{"norm_place": "pre", "norm_eps": 1e-06, "init_std_qkv": 0.0326, "init_std_up": 0.0326, "beta2": 0.99, "lr_head": 0.00343, "warmup_steps": 235, "doc_mask": true}
Each number is 128 + 32 x the weight over the matrix's rms, rounded and kept within 0 to 255. Layers, rows and columns count from 0.

# layer 12 attention key, 160x160, rms 0.0723, rows 84-126, columns 0-159
[[141 147 113 152 147 109  80 102 157 116 119 113 172 119  61 136 152 116 164 134  92  94 149 132 133 152 110 156 153  99 118 130 110 147  97  98 124 171  79 148 112 138 101 151  91 165 114 112 123 131 114  98  94 136 163 149 147 193 113 136 142 112 148 135 158 124  98 115 138 121 160 111 141  96 159 168 115  66 103 104 139 109 143 121 162 140  61 113 109 124 126 108 129  86 121 156 112 135 105 142 103 117 179  88 135 132 112 154 137 105 119 168 100 122 135 162 104  80 144 143 113  85 146 137 165  96 146 130 129 121 148 135 127 179 100 115 116 156 130 114 136 162 131 161 118 170 118 154 140 115 127 141 108 149  98 115 130 134 128 137]
 [130 145 139 117 110 141 115 152 105 118 124  87 124 102 104  95 128 124  80 171 177 133 183 152 116 102 123 152 154 159 108 171 120 124 119 126 131 102 142 133 142 172 155 141  94 138 164 151 111 136 140 126 131 148 123 116 173 128 199 150 158 129 119 133  92 179  96 127 129 105 132 138 177  88 149 176 135 159 141 160 121 121 148 190 141 123 118  93 113 113  98 171 121 145  90 161 125 124 143  99  89 126  88 122 144 142 147 125 139 142  86 149 133 101 155 125  90 110 143 126 119 147 150 107  93 111 143 130 108 167  90 125  74 100  59 137 104 153 124  95 179 104 170 209 146 156 106 137 107 110 112 118  87 109  79 147 124 116 121 121]
 [116 137 114 132 150 111 129 112  86 126 140 117 107 171 116 160 172 172  87 106 184 118 163 110 142 136 109 117 130  89 137 118 112 129 209 109 167  96 138 135  77 118 132 121 155 150 155 135 126 190  79 122 112 167  95 115 118 124 174 144 138 116 147 172 183 113 175  69 138 149 113 158 167 173  94  74 130 109 117 125 106 131 173 155 141  88 132 148  96 151  87 122 202  91 144 134  93  87 125 142 162 134  98 134 147  99 138 150 103 127 125 104  98  93 146 134 138 132 178 123 150  87 146 132 131 144 168 117 132  91 190 151 160  96 154  88 120 104 120 139 105 156 137 109 129 136 108 127 124  98 130  94 135 206 130 176 109 158 145 155]
 [136 127 146 158 168 128 108 161 172 107  92 156 103 100 123  73 154 110 131  90 131 115  92 116 136 165 131 128  99 140  87 146 153  97 164 130  96 132 136 116 117 106 103 141 127 121  97 121 138  83 106 119 153 130  93 123  92 132 166 124 140 110 132  98 121 128 227 110 146 172 113 114 162 155 125 138 114 158 138 138 103 174 123 140 100 104 158 165 145 160 176 107 180  79 110 105 116 173  74 160 173 147 109 160 146 126 163 134  85 118 148 126 112 144 149 159 141 167 117 162 149  97 107 180  92 122  92 151 142 115 130 120  96 106 132 120  89 107 128 122 114 122 162 117 130 111  95 114 129  87 166 144 104 125 127  96 146 117 126 132]
 [123 127 128 152  65 130 141 167 138  85 125 132  93 141 143 124 143 103 103  56 138 157 191 109 148 108 164 197 139 161 161  95  84 149  96 149 103 158  54 101 110 138 124 160 110 162  79 142  87 159 169 160 157 144 128 151 136 123 126  98 158 135 157  76 132  86  88  92 138 151 116 122  96  83 101 107  56 170 118  98 188 123  95  92 124 122 146 146  71 160  92 122 107  96 156  87 117  88 126 193 143 146 180 105 231  61  70 139  98 129 137  97  60 134 174 124 115 159 148 152 134 184  43 220 114 120 134 143 117 129 132  68  91 131 175 202 132 152 135 168 140 143 163 124 132 119  96 147 137  90  73 120 151 151 151 115 109 110 169 135]
 [139  95 123 132 155 120 137 120 114 142  94 160 149 140 147 126 101 165 159 101 150 134 119 176 110 125 106 140 147 134 111  68 150 116 104 115 158 172 113 123 178 109  89 142 134  81 125 142 156  90 131 142 171 106 138 110 141 110 128 127 120 156 102 120 149 117 165 116 126  91 145 114  99 133 129 157 133  96 140  95 103 183 121 129  84 118 134 138 128 130 108 111 117 125 123 132 133 130 136 106  98  99 119 136  84 120 153 134 114 117 103 123 118 157 145 111  97  98 107 137 143 103 116 103 112 106 101 124 105 127 116 153 120 143 146 140 143 118 117  93 102 142 135 120 137 137 162 116 165  99 155 136 162 154 155 132 160 131 128 142]
 [125 104 109  90 155 153 126 169 189  93 121 113 113 149  68  63 118 153 142  39  97 138  55 149  95 109 100 111 144 141  80 175 129 158  45 127 133 179 114  94 186 146  97 184 141 120 176 183 162  48 103 191  79 125  89  94 122 170  41 138 112 138  76  63  91 152 166 168 153  78 155 119  84  79 155 255 125 178 229 167  81 130 166 146 129 129 117 130 116 136 180 170 116 146  45  79 192 166 157 152  78 131 128 121 128 233 221 114 176 163 148 126 198 145  60 152 128 150  27 214  58 155 105 123 133  60 140 157 118 118 124  95 129 161  83 133 163 155  78  89 170 101 123 141 151 210 129 120 120 119 152 123 128 120 204 121 144 114 114 150]
 [118 139 125 146 103 122 110 123 144 163 115 153 132 143 111  80  58 172 132  89 117 146 132 164 124  77 137 190 119 153 143  63 167 134  80  81  77 139 129  80 173  94  63 185 133  82 117 126 168 135 191 140 171 105 153 116 141 122 127 123 192 139  93  74 165  73 153 175 114 151 162 164  76 107 130 145 108  80 139 112 106 139 117 113  78  98  80 125 120 150 100  81 164 198 120 136 156 136 124 147 114 134 127 102 127 123 133 111 150  83  95 166 127 152 158 124  91 120  80 129 129  99  80 110 116  84  78 135 133 139 124 151 145 122 156 132 206 157 125 123 129 166 123 115 159 127  94  83 151 130 181 182 150 166 123  60 105 122  97 150]
 [133 115 108 110 129  91 103  90 132 148 121 146 134 100 112 101  99 123 175 180 111  95  65 150 143 141 105 134  95 133 108  98 126 165  84 115  97 134 148  72 171 150  53 151 121  88 116 133 168 125  91 181 109 106 150 128 175 125 103  82 120 136 112  49 119 101 168 200  98 111 163 164 137 114 150 167 163 111 161  67  74 124 116 151  76 115  80 127 203 141 146  81 155 158 120 138 177 133 122 112  87 144 147 159  76 170 168 124 149 122 110 184 123 140 136 112  61  92  52 162 121  86 124  89 129 107 107 142 123 125 136 143 178 133 139 147 145  96 139  96 120 154 106 145 147 152 100  95 145 137 162 193 149 157 150  93 123 110 106 132]
 [100  94 162 144 128  95 167 126 144 172 143 160 173 137 154 203 129 168 161 124 150 142 179 110 109 109 137 149 178 107 139  96 150 146 163 128 184 119 119 139 103 141 156 151 118 130 101  87 105 128 106 109 197 129 126 114 136  80 157 205 157 162 199 102 126  76 134 149 130  98 187 151  83 161 152 114 118 114  84 119 157 167 107  45 131 170 147 101  99  96 163 158 155 174 121 182  75 171 176 113 198 100 162 110 130  90  30 103 103 115 173 130 142  78 141 123 150  88 250 111 187 129 118 124 134  64  84 128 156 120  98 125  84 144 139 149  43  92  76 123  79 140 161 126 131 112 162 135 114 151 134 128 187 151 156 114 161 186  92 168]
 [126 128 138 139 103 119 133 134 187 119 141 156 144 120 119  93 164 202 155  83  96 162 161 104 123 142 134 159 141 130 140 122 133 190 150 189 105 139  85 153 152 104 102 174 212 120 173 103  68 118  84  94  98 163 116 151 117 140 130  64 107 162 159  62 150  86  98 146  66  78 163 158 111 108 112 201 171 124 126 136  49 171 133 111 141 168  62  78  92 137 143 201 162 106  88 150 160  87 153 128 145 116 212 135 110 181 119 167 138 124 126  83 122 113 162  72 107  45 129 167 181 120 113  88 186  68 180 138 141  68 143 115 148  44 119 129  70 113  73 104 129 127 151 120 135 145  87 127  88 126 176 137 173 158 153 156 150 144 159 154]
 [ 92 119 160 148 119 154 100 141 180 103 131 108 142 112 124 151 102 101  62 162 207  99 147  75  97 112 130 133 126  75  81 138 117  88 120 112 153 120 126 178  93 127 123 156 145 112 138 184 136 146 137  99 127 113  91 104  87 129 136 214 117 193  74 116 152 161 107 165 176 123  30  85 181 146  33 150 139 109  86 119 141  72 135 183 131 146 165 117 125 107 146 185  96 118 150 120 113 154 121 179 177 176 188 147 105  89  88 138  85 138 110 106 142 167 153 150 168 119 210  84 105 162 142 156 133 181 120 122  84  98 145  82  95 104  89 111 218 137  91  72  73  47 134 118 163 124  77 128 172 140 139  94 122  77  93 197 174  77  38 150]
 [123  81  97 134 133 186 127 132 146 119 108 109 167 145 142 166 109 123 102 116 121 123 116 119 177 129 182 103  91  94 122 125 149 133 138 161 129 184 123 159 127 102 152 153 135 108  94 127 135 129 106 169 150  91 129 118 130 119 103 121  88 116 121  81 148  38 106 120 145  98 131 138 102 125  88 131  85 105 126 141  63 188 119 180 103 148 158 138 143 160 168 123 133  60  82 109 124 143 135 156 125 131 108 159 135 149 129  92  79 138 140 115 101  98 106 171  90  90 163  78  86 157  95 118 159 104 141 146 159 106 111  79 135 119 107 112 120 126 108 106 156 132 129 105 123 105 148 143 103 169 145  57 118 104 113 144 159 129 119 169]
 [129  84 107 151 125 150 130 145 127 128 118 102 152 118 131 161 102 168 107 108 142 119 106 145 175 126 161 127  64 103 124 106 149 104 173 150 141 107 110 135 181  90 138 122 113 141  92  85 111 110 122 157 188 109 132 122 104 142 101 128  15  90 128 122 133  63 154  98 123 136 121 107 110 119 126 166 134 124 109 133 103 154 122 169 106 150 157 116 129 150 184 108 144  97  97  90 160 145 102 191 100 147 139 146 109 149 147 146 102 158 111 150 100 107 140 132  76 111 152 148 117 150 137  82 173 137 138 161 151 139 108 109 117 147 103 129  90 101 127  86 152 122  91 163 129 120 150 145 129 156 160  48 124 104 134 148 165 150 169 156]
 [164  50 113 101 129 155 121 130 173 146 124 170 156 134 146 137 119 108  90 144 126 139 113 110 147 111 150 122 118 136 134 128 149 105 149 150 118 179 139 128 148 124 130 165 161 109 103 104 188 109 101 163 159  98 141  84  96 124 103 145  68 142 115 112  99  94 149  91 106 132 108 100  86 125 146 145  82 109 143 107  83 126 125 225 122 143 132 120  96 135 176 154 141  81 103 139 161 145 186 156 140 138 120 136 120 144 124 137 100 154 128 114 149 117 143 136  88 109 122 103 121 140 135 101 101  96 116 115 160 121 119  97 108  77 107 143 110 102 126  85 198 110 105 110 148 128 176 149 107 184 147  94 129  96 115 150 138 118 147 155]
 [130 174 177 120 108 125  97 104 118 138 147  92 123 107 117 127 105 172 147 131  85 177 129 142 143 134 115 130 180 133 133 114 122 143 134 136 119 113 111 129 115 128 148 119  88 126 140 139 107 129 147 104 127 169 135 139 122 138 146 121 179 133 139 144 149 134 103 139 112 125 105 135 128 110 107 145 127 128 119 134 160 127 115  77 105 127 139 107 137 107 104 101  85 153 159 122 109 122  84  95 112 132 138 146 147 124 138 134 120  82 106 134 107 147 104 146 141 129 125 129 138 118 122 163 135 126 121 105 103  94 143 154 142 157 160 115 113 131 127 153  93 136 156 116 123 122 101 109 118 117 126 128 112 175 128  93  92 132 111 121]
 [103  64 133 131 172 160 115  97 136 130  87 144 152 121 122  83 121 139  69 132 111  94 111 107 122 119 159 136 114 112 120 131 158 121 127 127 122 170 138 103 168 133 130 166 162 133  99 122 142  57 139 138 142 114 132 115 134 163 133 142 131 127 109  93 100 111 154 107 145 173 142 156  97 144 152 144 103 113 171 175 127 139 143 188 124 132 125 149 115 168 161 120 132 109  93 127 131 153 147 143 174 136  98 101 135 182 121 108 110 144 139 112 121 102 151 131  93 146  72 116 136 128 119 141  89 105  98 135 157 169  91 124 114 102  93 139 148 133 122 128 182 142 175 114 148  92 137 134 126 145 144 158 106 105 154  95 141 110 115 148]
 [ 99  91 119 113  75 112 173 108 179 142 175 128 134 194 123 166 138 145 116 173 147 109 172  75 159 108 138 140 129 141  95 106 121 120 127 143 138 110 132  93 105 122 106 103 101 122 115 156 105 190 147 160 151 140 138 112 139 112 141 145 143 102 125 129 109  81 109 130  76  99 150 135 116 144 111 124 184 152  83 126  96 110 138 165 115  87 113 122 150 148 125 142 159 130 167 133 151 140  91 107 139 137 116 137  97 135 160 120 114 163 110 141 164  78 139 101 109  53 199 175  88  98 134 116 113 115 108 177 114  66 157 136 118 123 103 121 173 108 144  89 107  83  99  87 160 154 111 143 125 100 101  64 150 135 155 196 205  73 126 102]
 [157 118 166 133 135 106  69  99  92 156  74 102 174  58 130 101  94 117 120 105  23 129  74 142 105 135 159 125 166 188 193 119 174 132  76 107  67 166  87 124 225 106 123 198  89 112  98  43 106  11 179 104 181 145 142 126 151 145 185  86 133 105 103 102 151 142 172 152 150 170 128  88 143  90 156 180  99 122 255 165  89 235  98  99  66 189 130 111 154 143 176  59 138 132  86 135 122 141 129 165  80  81  97 131 215 130 114  89 154  91 148 121  54 137 143 160 111 232  31  79 151 139 164 174 152  54 132 157 157 153  94 154 125 158 147 137  89 160 104 168 178 210 176  90  83 103 104  73 174 136 160 225  96 108 108  21  93 159 134 135]
 [171 140  89 167 153 140 104 104 146 146 125 124 166 113 101  83 137 128 116 102  86 138 162 131 129 147 181 158 147 142 113 121 144 113 126 129 107 122 133 129 208 118 103 174 117 136 136 103 107 101 114 138 155 112 121 133 155 176 145 132 103 151 129  88 136 128 116 146 123 134 110 131  79 138 151 152 149 141 158 139 109 168 142 137 133 118 124 133 140 132 149 111 146 120  74 135 152 172 162 168 116 105 118 110 132 129 134 103 125 105 146 148 120 114 158 104 131 162  84 135 125 126 141 135 148  88  99 159 120 161 116 145 120 139 120 143 128 145 121 126 124 150 154 143 153 142 152 122 159 137 157 139 138 166 135  87 142 176 137 136]
 [ 94 124 129 101 149 142 181 150 131 120 120 134  92 136 139 155 144  93 136 121 164 105 117 137 105 154 129 100 118 144 106 148 131 143 157 110 158 114 156 122  98 159 158  95 123 115 131 161 131 163  62  91  90  99 112 117 118 116 106 142 126 140  99 140 160 116 105 103 117 139  87 114 148 141 128 116 129 140 123 104 115  97  90 119 150 115 159 139 106 123 108 144 131 136 158 136  95 118 138 105 162 100 153 161 148 126 158 141 152 149 136  95 185 179  80 132 127 113 144 124 131 145  97 117 158 133 153 113 103 118 100  86 130  89 110 118 131 110 139 150 131 139 112 112 121 127  90 147 104 157 117 111 163 128 113 137 123 117 132 126]
 [108 123 116  92 121 137 166 137 102  91 136 102 106 119 142 169 110  94 113 145 152 137 118 128 101 143  97 115 118 105 124 153 134 115 142 134 166 119 133 111  99 153 159  94 138 135 153 137 117 190 115 126 120 104 132  98 109  86 108 131 106 150 147 139 150 152 127 118 140 100 123 103 155 143 103 120 153 129 120 100 124  89 155  95 125 152 152 103 146 157 132 163 120  95  83 116 137 121 108  99 126 166 118 141 158 121 117 161  95 155 109 142 131 147 150 123 124 126 131 134 115 141 108 109 147 171 144 100 127 121 132 112 146 141 135 137 120 149 143 144 135  88 148 137 143 135 126 142  82 115  82 124 122  78 154 154 118 148 113 122]
 [130 139 105 170 134 115  87  82 123 138  91 172 141 108 124  94 103 114 122 132  93 179 118 154 180 118 132 103 108 178 127 169 134 149 121 106  73 197 189 126 183 111 100 153 121 148 100 122  82  89 158 140 138 110 137 115 161 182 132 130 125  97  98 114 124 142 107 135 143 172 126 152 105 134 140 174 121 101 129 139 179 133  71 189 139  85  98 169 120 119 179  87 156 130  69 140 114 151 100 129  87 116  91 142 131 152 144 128 155  98 157 131 130 150 147 131 118 150 107 167 124 112 143 150 117  94  92 116 176 142 116 127 131 158 175 124 159 148  96 121 141 169 120 123  67 142 159  71 117 135 126 163 111 148 134 132  87  99 124 145]
 [129 173 134 186 131 129  75 123 133 167 114 155 122 138 104  90 148 135 127  95  93 141 151 174 148 116 117 120 126 161 146 125 116 130 105 126  49 172 139  88 183  87  87 167 134 140 144 129 121 121 161 119 136 131 116 142 127 164 134 139 168  98  88 114 117 123 136 135  86 150 111 165  91 133 129 158  78 110 115 147 130 152 123 115 119 110 101 148 117 133 109 107 135 164 124 134 142 169 170 125 118  92  96  91 117 136 120 124 160  93 124 126 125 125 128 109 133 143 106 150 133 124 150 116 138  88  84 141 133 134  89 163  90 131 139 101 144 142  92 108 120 159 120 109 103 123 135 101 157 148 153 152 128 140  87  85  98 120 121 127]
 [161 158 189 162 166 175  46 153 171  48 116 104 143  98 179  93 139 146 159 159 158 156  88 128  76 167 151 200 111 149 179  91 147  96 184 187  93 110  62 130 128 140  94 159 169 171  93 107 139 102 106  59 136 140 149 137 140  95  99 117 161 127 166 136 102 162 138 131 121 103 135 150 103 104 151 119 139  67 133 113  82  96  86 118 191 190 152  70 147 109 169  86  90  95  66 114  85 116  98 160 115 170 181 138 154 155 132 162 117  88 138 157  76 123 189 203  98 112 100  66  99 117 122 135 108 186 154  77 129 142 186 143 128 123 155 194  98 125 183 173 134 148 112 158 150 141 131 159 132 160 147 113  88 133 134  69 132 163 117 163]
 [106 111  88 114 119  91 184 129 122  70 100 154  98 133 159 173 153  93 110 204 173 115 109 154 136 149  89  89 136 171  87 158 120 127 114 140 178 166 163 123 100 191 157  64 159 104 137 108 109 163 116 144 133  93 129 129  74 128 128 112  90 112 117 119 118 133 107  92 145 114 106 118 173 186 112 140 173 177 127 149 105 142 138 151 143 112 145 134 125 168 126 156 112 109 113 148 161 119 107  88 135 151 120 155 166 156 162 125  55 160 128 150 135 134 109 132 100 119 114 111 139 127 110 143 115 162 123 148 124 142 100  90 118  45 136 147 135  79 175 115 123  68 151 108 137 126 141 164  71  87 120 151 146  93 166 210 168 128 147 127]
 [135 138 165 135 161 114 120 156 114 138 151 176 141  99 183 232 106 159 152 141  86 138 152  96 100 137 156 231 125 151 147  41 101 139 129 165 160 105 169  52 168 134  78  60  85 157 153 165 152 174 112  62  88 144 136 139  59 122 142 112 183 102 123 176 135  92 158 145 120 117 114 170 138 165 119 100 177 178  93 141  52 176 163 120 120 120 127  87 151 188 132 100 139 143 169 101 122 110  89 152 122 101 151 172  93 141 186 203  93 148 141  83 162 110  93 105 121 152 155 112 141 149 128  76 169 108  94 135 126 160 152 167 149 161 113 143 118 107 155  91 139 119 157 144 114 152 110 109 207 187 125  93 148 119 117 161 122 100  99 129]
 [149 101 115 143 172 122 130 187 149 180 170 137 129 140 124 118 149 147  96 124  59 203 149 123 166 170 118 166 136 169 123 143 118 111 137 105 107 208 173  81 189 102 126 110 110 148 157 181 166 106  92  93 127 144  84 142 173 157 141  96 152 172  97 127 114  93  57 117  87 146 124 168 142 156 125 116 170 111  41 191 119  85 118 127 165  56 116 153 153 129 166 160 171 160 165  88 138 121  87 196  99  79 190 127 124 125 184 168 171 127 127  93 152 198 127  85 113 156 137 236  75 155 141 127 180 114 150 135 105 108 123 122 139 102  92 133 101 178  84  98  89 130 138  96  84 133 127 119 176 174 124  86 113 163 138 166  99 127 153 157]
 [130 131 109 110 133 129 120 119 135 137 104 127 108 113 120 119 117  79 136 172 144 105  84  99 123  82 130 122 108 137 157 126 134 139 146 119 133 146 139  98 125  96 145 163 136  86 134 135 143  99 135 158 110 105 151 142 118 107 137 151  73 129 107 134 174 100 129 108 118 134 149  85 118 109 170 124 166 114 142 132 104 150 177 165 119 159 165 152  94 119 141 103 122 111  94 120 118 140 130 156 120  89 128 155 137 140 130 110 108 169 119 113 158 157 134  96  98 151 146  89  99 144 106 135 136  84  87 127 108  94 137 118 129 104 101 116 141 140 140 121 148 141 121 108  84 124 153 117 151 117 124 105 133  90 116 151 132 100 124 148]
 [124 111 120 137 134  75  99 138 134 133 151 146 103 163 122 128 108 131  98 148 165 134 109  88 122 117 142  95 108  92 140 112 133 131 123 133 123 149 137  95 122  87 160 138 139 132 137 141 161 146 139 140 126 125  95 145  92 137 160 132 104  99 108 140 145 110 114  68 113 109 179 112 100 113 115 122 116 112 124  56 120 113 172 129 122 137 196 131  96 138 103 110 119 120 121  87 106 105 132 153 152 119 119 123 111 135 137 125 163 130 172 132 144 127 115 101 118 107 108 108 134 122  76 114 104 103  63 141 116  71  94 148 105 112 116 104 143 108 133  86  73 115 106  62 113 130 157 141 135  96 129  83 140 103 106 171 166  79 127 133]
 [ 84 119 117 118  98  50 113 150 133 136 149 161  87 201 109 136 107 160 128 122 159 137 162  98  95 152  93 119 123 113 112 135 114 147  94 114 128  91 129 101 105 107 120 114 159 157 156 144 122 183 130 197 130 118  87 122 130 116 106 131 133 125 115 148 108 166 155 101 115  82 143 135 140 123 137 105 133 148 118 103 122  80 150 128 168  91 127 125  66 124  87 143 150 179 132 125 136  97 125 112 136 158 124  96 107 117 154 167 157 132 144 118 167  99 132 101 120  94 148 117  83 125 164 105 114 137 163 145 111 110 178 128 110 133 109 118 137 132 149 104 100 102  77 137 155 136 139 119 112  88 127 120 146 133 158 170 141 105 110  98]
 [171  99 164 108 169 189  91 102 117 172  94 102 159  93 101 107 125  95 119 134  84 154 108 154 158 133 176 109 122 137 136 153 122 132 128 130 127 188 122 126 175 121 128 158 114 116 106 100 135  56 142 112 165 125 140 125 123 168 130 119 104 140 133 102 117 118 114 124 134 183 147 115 122 151 151 139  78  95 167 167 111 164 128 165  96 133 148 121 114 122 176 102 108 115  85 163 159 143 158 130 128 115 131  95 162 113 119  86 133 141 167 123 113 155 141 173 124 187 106  93 152 132 105 153 136  74  96 132 172 155  60 151 108 112  99 147  98 141  98 112 137 164 183 107 104 116 176 114 137 168 134 166 118 141 122  83 109 162 171 152]
 [111 112  64 124  42  86 192 118 140  84 153 197 116 208 135 160 125 163 148 161 162 100 147  77  98  95 132 118 116  53 118 116 140 136 167 116 168  72 147 119  82 137 113  93 135 140 145 144 133 203 127 154  98  96 134  67 149  94 118 114 139 103 125 126 117  72 148 131 107  54 114 164 135 119 102 101 125 165  94  84  95  76 139 119 159 117 135 112 146 141 118 162 187 144 167 144 192 119 132 131 118 142 130 152  74 137 136 153  95 170 100 168 167  55 123  58 125  61 136 145  54 129 172  62 109 150 189 155  90  99 189  92 147  81  89 122 129 133 156 110 123  77  46 146 171 135 109 163 102  96 116  62 119  89 112 191 186  57 100  99]
 [123 172 116  95 163 147 127 157 145 155 116 114  91 100 133 159 126 167 183 117 115 161 138 152 133 154 104 155 143 116 178 120 113 151 140 151 127 106 139 158 139 128  97 120 111 153 136 133 116 148 137 118  97 101 164 166 148 100 124 140 162 132 165 145 108 153 128 179 125 150 126 127 153  93 148 119 129 121  66 107 160 123 111  43 166 128 114 146 128  89 122 140  93 181 171 115 121 111 144 111 113 143 170 130 135 124  88 126 180 129 140  94 136 148 119  86 159 137 127 140 108 168 134  95 131 173 137  83 154  98  88 141 156 166 136 121 137 150 138 208  85 157  79 163 102 147 133  95 124 162 118 156 112 150 117  70  93 177  95 112]
 [134 126 116 147 124 160  91 125 153 149 102 142 136 114  94  61 159 126 124 115 129 125 140 119 130 134 179 137 120 136 143 102 152 138  97  95 129 122  95 111 173 130  99 161 133 132 134 131 135  70 157 109 142 121 140 126 140 142 138 143 151 129 142  97 132 129 157 135 149 148 129 138  90 115 159 161 146 155 182 127 103 159 133 132  98 141 115 121 143 137 143 128 130 139 120 128 144 152 135 135 139 121  86 127 152 171 126 111 136 122 135 127 105 106 161 135 155 168 106 123 145 127 113 177  97  94 107 131 158 136 123 131 107  97 110 148 117 128  93 110 135 144 141 106 144 134 148  98 175 116 139 168 124 133 117  82 125 131 123 118]
 [ 90 120  80 156 132 121 166 153 102 122 149 170 130 169 169 205 141 107 105 200 143  93 135  76 133 145 108 136   7  84 108 116 139 143 134 221 143 170 160 140  69  69 162  64 189  86 128 178 170 176 118 140  98 146 186 125 119 105 138 134 149  70 167 145 101  94 124 113  71 115 110 169 117  98  78 106 115  52  51 116 124  93 114 139 122 130 101  99 193 148 141 152 111 140 165  49 145 142  70 153 113 118 154 157  61 135 138  89 123 114  93 138 138  98 100  97 119  37 220 141  18 125 166  89  70 176 118 121  89  98 165 146 153 118  92  95 148  41 170  75 112  86  87 115 118 125 143 161  99 145 144  39 174  89  79 180 166  96 137 166]
 [123 193 221 137  91 111 109 110 116 145 122 122 151 115 111  73 120 183 124  68 121 118 165 125  92  84 100  98 223 155 177  63 161 161  75  99  41  76  92 140 188 130  98 173  96 153 128  77  70 122 190 136 137 133 123 157 155 131 153 116 143 127 135 120  98 132 162 163 130 100 164 119 110  98 191 123 113 192 167 131 120 220 127  34 105 135 171 187 138 178  86  90 130 193 130 189 163 114 168 148 121 125  66  87 165 106  87 127 120 100 128 120  72 101 144 140 120 176  60  91 186  74 120 148 134  65 140 170 131 167 159 142 111 190 196 130  86 137  94 209 108 186 149 133 141 148  73 106 196  55 115 245  86 154 130  36 129 153  74 113]
 [181 108 128 168 174 170  53 141 137 132  79  94 176  87 116  63 130  94 116  59  54 126 106 162 147 142 215 159 122 141 165 183 162 115  79 131  55 188 133 135 248 102 110 206 141 101 126 123 143  27 161 121 151 135 121 108 167 178 129 122 129 133 102  82 107 145 138 119 147 138 122 126  70 144 180 206  53 112 253  98 140 174  89 152 120 157  94  95 120 109 184 100 132 128  24 146 113 165 164 173 132  98  98 103 185 150 136  71 163  84 139 164  97 131 185 176 121 174  53 106 141 120 148 154 111  86 119 142 191 157 125 136  91 118  83 154 121 174  84 113 151 181 148 133 112 110 129 105 160 181 208 133 127 130  41  47  84 129 168 159]
 [167 103 153 140  83  96 139 179 121 185 145 121 199 147 121 142 141 147 136 121 128 129 175  87 109 132 111 146 138 154 140  91 105 105  51  86  80 100 100 161 199 117 148 176 168 100  92  48 125 107 195 150 213 150 147 153 130  99 136 146 130  92 169  98  58  85 139 166 127 121 177 140  94 165 143 155  98 150 181 163  93 193 126  85 132 136  95  57 169 103 167 136 169 156 120 141 156 166 190 137  97  70 134 149  98 111  76 107 162 112 155 118  90  88 131  80 113 133 146  94 104 150 201 148 129  57 118 185 126 140 130 152 114  82 108  98  92 165  79 112 147 173 105  90 116 143 125 138 185 158 126 160 172 104 137 112 165  96 166 121]
 [ 86 141 166 157  86  86 145 132 121 107 195 124  23  80 149 218 136 143 145 191 180 122 162  83 149 176  56 143 144 112 179 113 111 203 157 107 178  93 101 196   0 151 149  31 103 192 164 167  86 240  82 118  50 213 126 119 107  99 122 146 165 132 139 208 150 151  92 170 148 130 171 142 164  59 120   0 157  59   0  61 234   0 135  69 135 136 106 117 193  26 103 164 118 116 255 134  13  32  58  56 130 148 219 173 132  98  81 202 152 116 115 119  80 198  85  83 137  71 255 218 146 107 104 179 159 201 201  67  58  83 192 121 143 171 158  91  90  55 153 214  79 105  59 158 114 126  98 159  61 112  26  96 148 173 166 159 117  85  88 127]
 [184 104 161 119 189 106 119 139 134 176 133  84 154  75 167 153 124 109 131 171 116  79 107 134 130 129 236 100  94  73 145 165 149 124 165 150 139 101 139 157  91 119 147  72  86 112  69 118  95 107  99 136 153 145 151 143 130 162 114 108  99 142 123  87  85  95 119 120 141  94  89 104 107 122 177 166 146 110 108 120 132 102 121 154 150 169 164  79 173  79 169 128 123 121  96 151  27 133 151 123 163 110 165 148  87 135 164  85 183 147 180  95 125  74 125 148 147  85 185 102 127 127 174  95 122 155 161 140 134 126 106 104 153 111  99 130  81 120 142 144 147 124 103 152 113 111 180 113 170 170 152  64 145 151  99 135 129 101 173 165]
 [142 187  75 144 132 115 123 175 101 159 158 120 128 146  90  85 129 105 119  39  74 170 141 161 166  98 107 139 124 126 116 124 121 151  79  97  99 153 167  98 206 120 132 162 110 164 146 110 131 166 165 153 147 117 134 121 212 131 159  67 144 138 123 110  78 116 127 164 115 146 159 156  95 125 155 139  63 153 112 144 164 130  79  66 155 117  98 148 149 109 138 100 173 172 109 102 168 152 143 175 102 124 124 113 125 110 124 158 168 117 133 146 140 133 119  71 120 150 104 182  96 130 125 142 148  72  84 154 141 131 129 123 142 166 177 133  75 190 104 110  87 156 110  89 105 151  94  69 179 103  94 132 112 147 135  60  85 126  92 145]
 [140  95 113  98 150 133 166 140 128 109 149 114 133 121 150 179 126 114 133 141 128 109 125  96  77 131 142 149 134 108  77 107 147 118 119 161 181 117 136 135 114 120 130 111 123 100 146 106 175 138  76 146 131 121 135 118 132  84 114 118 115 146 146 141 155  99 112  89 138  75  91 110 159 141 132 137 172 148 176 142  44 144 145 152 150 142 126  67  91 136 113 147 116 107 154 109 149 130 119 139 139 124 151 159 103 135 134 132 100 150 117 112 153 120 129 104  98  70 113  76 121 135 138 115 122 130 139 132 117 118 143 106 142  80 105 140  93  98 158  82 154  56 139 141 163 147 146 141 138 148 142  85 148 115 138 191 190 126 103 104]]